Each number is 500 + 25 x the weight over its row's rms, rounded and kept within 0 to 999. Layers, rows and columns count from 0. Numbers have three digits each. The size before them is the row's rms in percent of the matrix's.

# up: layer 3 MLP up, 1536x384, rms 0.0605, rows 1442-1525, columns 32-63
# down: layer 3 MLP down (transposed), 1536x384, rms 0.0526, rows 1442-1525, columns 32-63
up1442 106:479504512502479518564530470524492492479470441467504481471471466533503475474536520561524474471491
down1442 111:505499496518509470506484443495479525458508495476480514476483522530533454510531529535494470466506
up1443 100:500463518440481510452459505526537478473530467524531510487531506471507527525513530541498484485490
down1443 105:510480474509488480526526459513468530478501503516503490544485545525507495489517523500512495532489
up1444 124:463520518490482509490482484515503479512545511491502527470524506507511491511493553504492479466480
down1444 108:495510475459452516511490533466476458452470496510526503524526464505497541467496487523481458497511
up1445 107:520501489451472513490506461536541491444493505524489512500483489489467475500538463495555491457524
down1445 106:512468519452492511503471466501482518443461504488505465529544505550501504501509520558488489535509
up1446 109:507504512467508444522480481490501485464497475501518501551496474515427470504488513461487523516528
down1446 105:476492483496497497544490469461498518520510504540481491518450585510488480512481529468522504467476
up1447 113:504503500496517506532500529461511495508533481495479503534464508475541474518520494503472491526511
down1447 104:500518478462523496468570494469494484504501504507491510516514501470540456510480468511528519484501
up1448 103:495477498499504511529529480467507496488512441494490525474509549487498465505506439511527492509476
down1448 112:502527572499479509483492479448494518459454505542484495484531512500477517477487513509537473460503
up1449 086:505474467449484444521497518524502501505502544502453477503505508465469509474516535497514513473461
down1449 095:489514505502485540482474512486490466486480485485486519557510507519476486465527501495468469484473
up1450 095:516506507521454540516481505485468540492510528497475497462534497481513515494452474533540470476499
down1450 084:525472537497489509549511501503505513506536494506482475495491497516480514498541477526510474530488
up1451 097:486454468499468478549464512461440490474513485498474504462487520506503526502512506510482503505501
down1451 099:491522498517516474517468505435516468521496504509480489441500521484512510448486489451517509522510
up1452 108:493488474501504477473531460488517527483501474463549503533554458547526466486480494494533486511503
down1452 070:516526516497493499473556485499482470484470495446521520474473501493493468557540445533491512495505
up1453 107:480547525481467499527513489483506521525467473447523480492507496455530532503502483545501479500528
down1453 107:518493530511524461508507523482485511542487494460563511474459500482514433486496528485459514518516
up1454 101:519524512491487472502505511529541519471494517469515474524507515471545537474507499508512497488516
down1454 093:477502495470515489502548547499476472470492453471500531450489492528560489508505535544496509517494
up1455 120:523512492482538524515493479503510505506508553484500465527481489487486540516488439512492527511515
down1455 127:509499493486494501495506498477473505545463532519473500453456539500465543548483484539514510504543
up1456 087:505490487540493487520456489503503472480526517508487438488516505491489465507493525491475495478500
down1456 096:519495473507511534521481538537470494564504518545460537475496525489518506502477507519507481507499
up1457 098:513477514518513518489487531467493480510488504513520531527596463542477492511486514452468493524520
down1457 103:505490480502489493449487496487473490525502512476520511453526498466492539536518532512497485504520
up1458 107:510491503523522542441484531495485486502521493509474523486536468495516505476504493509506518509479
down1458 108:514491540495490497509507473499510509513509502501559531584486497543541469487506502434539479506479
up1459 087:487431533509475519510516501463517485526480474525505462542455489504477467499464524492481507483535
down1459 093:489479490516495502501521497512513463511490484558502509519455467478476490520506503501472482488486
up1460 101:516448492485488472491504479472529523552556473436488482506497488503517520456532511525533484530473
down1460 107:475497531512524460444540475548526452508492545523524522517463526494480457490506475516513535510460
up1461 101:510510468468482539532517488521530498475479502475493531523483511545504476448469540468520486492497
down1461 100:496522493534472520546516482521507527522448481475469518551485525520481486511473507497495520493510
up1462 096:507508454547497526512508532476551532494487520530524504446508530502512485498514501534481516541509
down1462 094:530527476522517528532520535516517503459533455498517483482470461495479530482521515482557520496495
up1463 106:516523507458508494422508531504526540504505522498539502448518485497525491523508516478503465471520
down1463 108:508520460498498517477474470501509510483517455479514502486523501503493561516538475474502464511531
up1464 086:476518501518534540521462498510519459540513519513526488499537513519467464509504477513447492458481
down1464 094:478534513507532487531510491476506531524510512460498488511477517526496499529483477525524472527539
up1465 107:528437513490479489528509547488524518502469464484541534531492472552490519502551483466469520504511
down1465 085:507467507511505544533473529525519516456477471466454552542526542483461502484537436525514483525484
up1466 087:503497512471446545478502487471491525465559447502480549503457501472481477510480487483507490506505
down1466 095:505520479505529492488495481558488472524482505532490492475497510492553555485488529489513481473507
up1467 119:509489528484513508528508518482523517449493529433473517444501549527435489505506500457484501514437
down1467 113:503460519527477491465489526488513490479491540471476514485512483490529480556517465509540526510504
up1468 107:494502518536557501470493505517527487503519460452504506554510478509513517539539526491495487480523
down1468 108:482550505532505513481489518495532526518473478507528517491452532456483523511490507516494506471510
up1469 100:494521510558463509518521526528519509515486506503512504507506540539479470530502442518513484500534
down1469 096:485538508538543481496539505513472487484475500507513514502483493498468464472505497486551519514482
up1470 094:487493500453529502549485517535520520515448483515476470484494506502522492523464485517487493506443
down1470 079:484500524441479545522512430504517490495479522508498480465492519468475531472501441488496498534494
up1471 089:529485514501500508503522504530517503486536485505493510477450504496512458508528480494529475481504
down1471 103:503495492525501471439497460522498496451453551473473514466493502488510493517534516501514505503485
up1472 108:530508463503499464517495514536461499480509516483492487514504537458486514475472498508497499492479
down1472 111:506497530512475469519554527487516482478512472523466489536466492475486479542521491531519523492507
up1473 099:511498538498524519494516481481507539499461452475479514518455512477481445507488485509486506481473
down1473 094:470461509532505520474489481507467494465515449498523515451514498498505492469472525497499470512483
up1474 110:474511531514520483495490477533507517470505487448495497465541505525566490494500501453494503489521
down1474 117:506508500478502524476561478467476473464514542502543497502504488483524483516494469451491522518497
up1475 079:476507517550463471447502516504533509536489491495456501505539485542458520501512468521510499475495
down1475 076:462520479500462507494519542535472493522536497492560503492459535483537511454478547492459494492520
up1476 099:482500472503498448482537523543459487482538501496480498515487543523505478518520547459518516497467
down1476 107:465542556510499468504531501484537552496510537460534527484526535480500515534525521505489485475535
up1477 099:503500503531513489469472530522543483502481514501470523539479503506551523512521488500516533531492
down1477 114:481499481446507461509516541468492509469482514437483497535478495545458506512495496523543496496492
up1478 082:482460506484470535520495521529515546478513449509508499516511508520471497533547498506493520520502
down1478 087:489510477509514514426491489481497521493481498511516511450497497490495472517511507524483530447514
up1479 103:504548479510528493493542513524496449523509496547554508493531486466540526444486498500483509501502
down1479 111:492470500517521520483506519503497467505505497434518534494469519483485485491532458519481525515502
up1480 108:485461536510468477500475557547515517483473461459539475469508432452489508520534526538489496533478
down1480 098:507506453484516512531484490532516520504479518482496492516510508505499533542505517521490468470485
up1481 095:500491478474528478502524514500493495494522491523507494478474492524480535524488430504499510487511
down1481 098:510490490482468527513476474492511464469528453490526505493517513500523496521543533525480496533520
up1482 095:510495485452544470527436533503515489534473502514470466492479482510505457459499526540516533463467
down1482 107:467499452509489476509534496520543517495525501515519442526518507495488517507463474444494552521545
up1483 085:511478521499511454529534496535477513499484475520479507559475504527481500494524500515523499494537
down1483 084:467500496514468476496487523515517509484483502500494501500534477497469530475491484564558492474486
up1484 109:490501531453540505483435491511557504517477514491477482523507494455565484487494458458526465488476
down1484 096:493516476517449492504547507485531478504535512488497515517531467503508512525520472511531517521477
up1485 078:457490544487484545540415524425519502502524515518452527495523461505475463498496494506489520484493
down1485 075:521493496507485538492518469451506471465533479488555476521520521524469514477510486503487448558526
up1486 114:481491459535421513548528471484421484469540512525524527523513476501507507494524523512483478503514
down1486 116:494481488514467474541501487491510494483534508502533486469514491527466463460507512458499502462481
up1487 112:493493553549495508478520542504453540497535429523486472557507517520558493442463514498481511521527
down1487 100:500477502463485539465478499480522453485448467459533520484496493511486530501527506540505443493491
up1488 108:492516522476481466482500517522513515513485534499503498470505450499477523487487475504502504496486
down1488 100:484477549506517519495510515491493505505450502507502502516485482505492528487473528496533540487501
up1489 095:492489525491498495489506493479518537470528485515532516508493512527504507528509484488520497537492
down1489 097:523503536552514542504492510486431465474481440524454475514519526434510525519476479495469533547488
up1490 102:507480520487486492514496541496501467485532504515503498503460489502519485462543499469535477501483
down1490 102:489485449503454507536505545493493498468505464498514492540477473507520528489522506508535510499476
up1491 093:506516473533534493476486500445572521487491490539461484521499474503537517474524454475509503496500
down1491 096:513526522494518522455548484536526463468482522504455504520453506466488492535507519466499526501525
up1492 101:517503500514505494479491515436458527456504450502500527528469473504490462451518462478469468525510
down1492 105:526472455456489445484500513467466506466494502480514520485532485506458468479510495480517490484490
up1493 098:477511485544497516461520499502456494498480528480473522483490506507526515507501509460484469512540
down1493 081:513504516528520524516516497520528513477530491446465475500514487513492448504501508495480538508503
up1494 100:532488504472488478485534490494523524522513486482508466497554510480484498515505486500495446505532
down1494 104:548483493500486509504528515481478477504467500552482514521521516537504484493520506486504485557503
up1495 115:524535495493474517507529474461538470486495541519477500488495516504463488503517455464494433504538
down1495 106:518494512533481489485518562502510492501528497516533509470468509500515490522553518507479531522469
up1496 083:487509451481487485497497487507483536463485499481506496464472532468540496479476494543461526489496
down1496 073:541496487490476507547536494535536489482521500500566529509485497493538502467470476517502543522531
up1497 102:508513432513514455497521508475492470507487526519469479497495524475524466447544529471555469504481
down1497 098:509511524514485487505520450520525542491488488514484480493479489493472519517507509488457497509490
up1498 090:466477502491465489514502495531500559537532515543539484507497477461476476521464526460463515515547
down1498 102:521508465509494529530485531478505449513491513496484484475475502502478505532498540487526497507480
up1499 089:509502511530494515507472479557477516528464516495517507508476501517517460498527507471477491515481
down1499 090:510471528529507459483497470464497525469488499466466533466469496505483469515452502481550508518527
up1500 097:492525522509550461506509503495504494514465501522489482542480521454457489496434516496483485506478
down1500 096:465525540508491502483457510510477503531556505497490506510497491448464479509475445512491546486547
up1501 092:519505481488481472536473532495487504458490497510504496538482468541518483516476463494517457446515
down1501 092:504447511466492496537486493530508506519505489482515511474490520471465466474488477486489496524550
up1502 086:487473532497509521533480466545520514537462539519515486506480467514499549529495513551531484521486
down1502 076:544513488505458532526538456536513488532511452469495512496487507474505532477499522532497538514478
up1503 088:483487470517525462468478501487528530502497524533487528496491482506448544505494485481474502499501
down1503 100:478491521520501469477489531574458501546466475516541498500504484446482480465477495475523531463486
up1504 109:483442526494471462468526518436503499478511491463514479487508535496567493462504462484493471518462
down1504 103:541515500505472485469490496505486457474481502499510500446485448490533545477510470578506467510491
up1505 088:515533541512543537521507505474496492492538507510507459534480482501504478488474512461536513482498
down1505 087:548432495519487475473596505459506495472533502525504521486522484458495478486523525464528547478477
up1506 107:501502451502533528405502508472529508464494538465496547501487493543494521494495483471503506526498
down1506 109:483513469518484475459513481483506505462522532457490516505486534479471478503509483494466536504463
up1507 097:464526454480499518550488493531517480503497529486591481484509470481559483462495492534508528527527
down1507 103:538458479521496454512533501456511505464490494500488522498485482489529507502513519472464526451508
up1508 109:479488525535508472497519482517484524535500463463498477500496431538530502462528459497513491501510
down1508 105:494503464506475465489565537516487534556522507523515501503453493533499450515455503448501505528495
up1509 105:507486547506533515480518519510476506488509485489504506517520462522507482508461478476476495499488
down1509 098:441483502507514534458473486478508510482490479495519493542495489464497453525480570557515500482514
up1510 093:467493548499502485493516514502479497464449481501512518498429511490554538508500471514484521500475
down1510 103:514519491519516481488499544527511519486522481474542511501519554505493509540561549480503508507558
up1511 098:519508482504565502527488519484512522480490489490477513562484519500502523502490526505476508493496
down1511 108:515494456496497520418520504506524482497517530511494508467518539466512466521530495452515469524504
up1512 104:463502439474484495486515480506509474503466489530489518519498482504501472423462476530514498471514
down1512 113:456549534496478538467505462474485539486495585536477516487495530502469497542501508512535541472490
up1513 126:505452491489482460483523495502507430539520492493473497524520536453521491517546500477516467510480
down1513 114:515484466484526513493491473484487504531480497512495512530476473515516550497469512517467484518527
up1514 098:459464545541498499429496491528506481473546515491537524483451489480522492511456536505466508519468
down1514 096:484506522469526516503498480520507492502476530477500463525519500495521519493577476504493497525490
up1515 106:475512480505508492524511510481473480508509519486549516478540503530459508532496453502474482539529
down1515 104:540470500452483457516467494486475497488511474483497574510456454472469477520513490509494552486483
up1516 101:545469524513505499526480491475496516511546488481506483506515507516523514487485555482512520486481
down1516 103:492466497469491513498477555531486536511496560507496469468513502488521524486468514497557513499518
up1517 100:535488482484480508492520545533516507487480493495552466519499501455493453502469532506503503468546
down1517 079:506500492492529496512515481504475526482477526518494536536499530496537507518521481439504512495509
up1518 106:501499527486486498514493521501510529507502454450524528493508439471505523533540468484446503476473
down1518 108:571538524505501464539533504485456521506525497490506492519470523495470469494524503498491510532494
up1519 082:495524521488491477515506473505502483508521491524479540482556529513480493514495547528494497517498
down1519 072:530464491506488519492535506515518520556535497487566505528489486492516489458551481505493464539536
up1520 078:505545545473466489530497542511480501565499535479469477549476496497452508516494496525482527491525
down1520 082:492464487485520492517524474489501498496480451507501473524465507484474475531518537507530483474481
up1521 092:509514515484523482494517453483512528540548528472520490489491491521500462528487516509511470416520
down1521 096:507513470507474508535522490505503525443513491454518489480480531505517486540529495519499456507509
up1522 098:520467512514506494496517545524533533517546471487502496470500495501543458479467508526515492475504
down1522 108:511503530538528480487514490519480488551502496524484473521526543484546506512546505508486481508467
up1523 117:484512534542505510515497488512469514444506490555563484497505533511556482442468481521483548523532
down1523 099:527493460506467501468495511534531494501500490481523480501492485479495475489470564486498492501478
up1524 103:482460527504496511503469475527492524487489464467523520485483502490528511477510516479524490503505
down1524 113:517483514445504514475514532448476477471496499483506491549476489485482472541506508460508475499514
up1525 101:497495466471492510540495503499436440476512481545517548482477519542471482498497476500517458531497
down1525 105:487493512512462478508514473526508509512472491466503519492481503489458499516468506476485486525481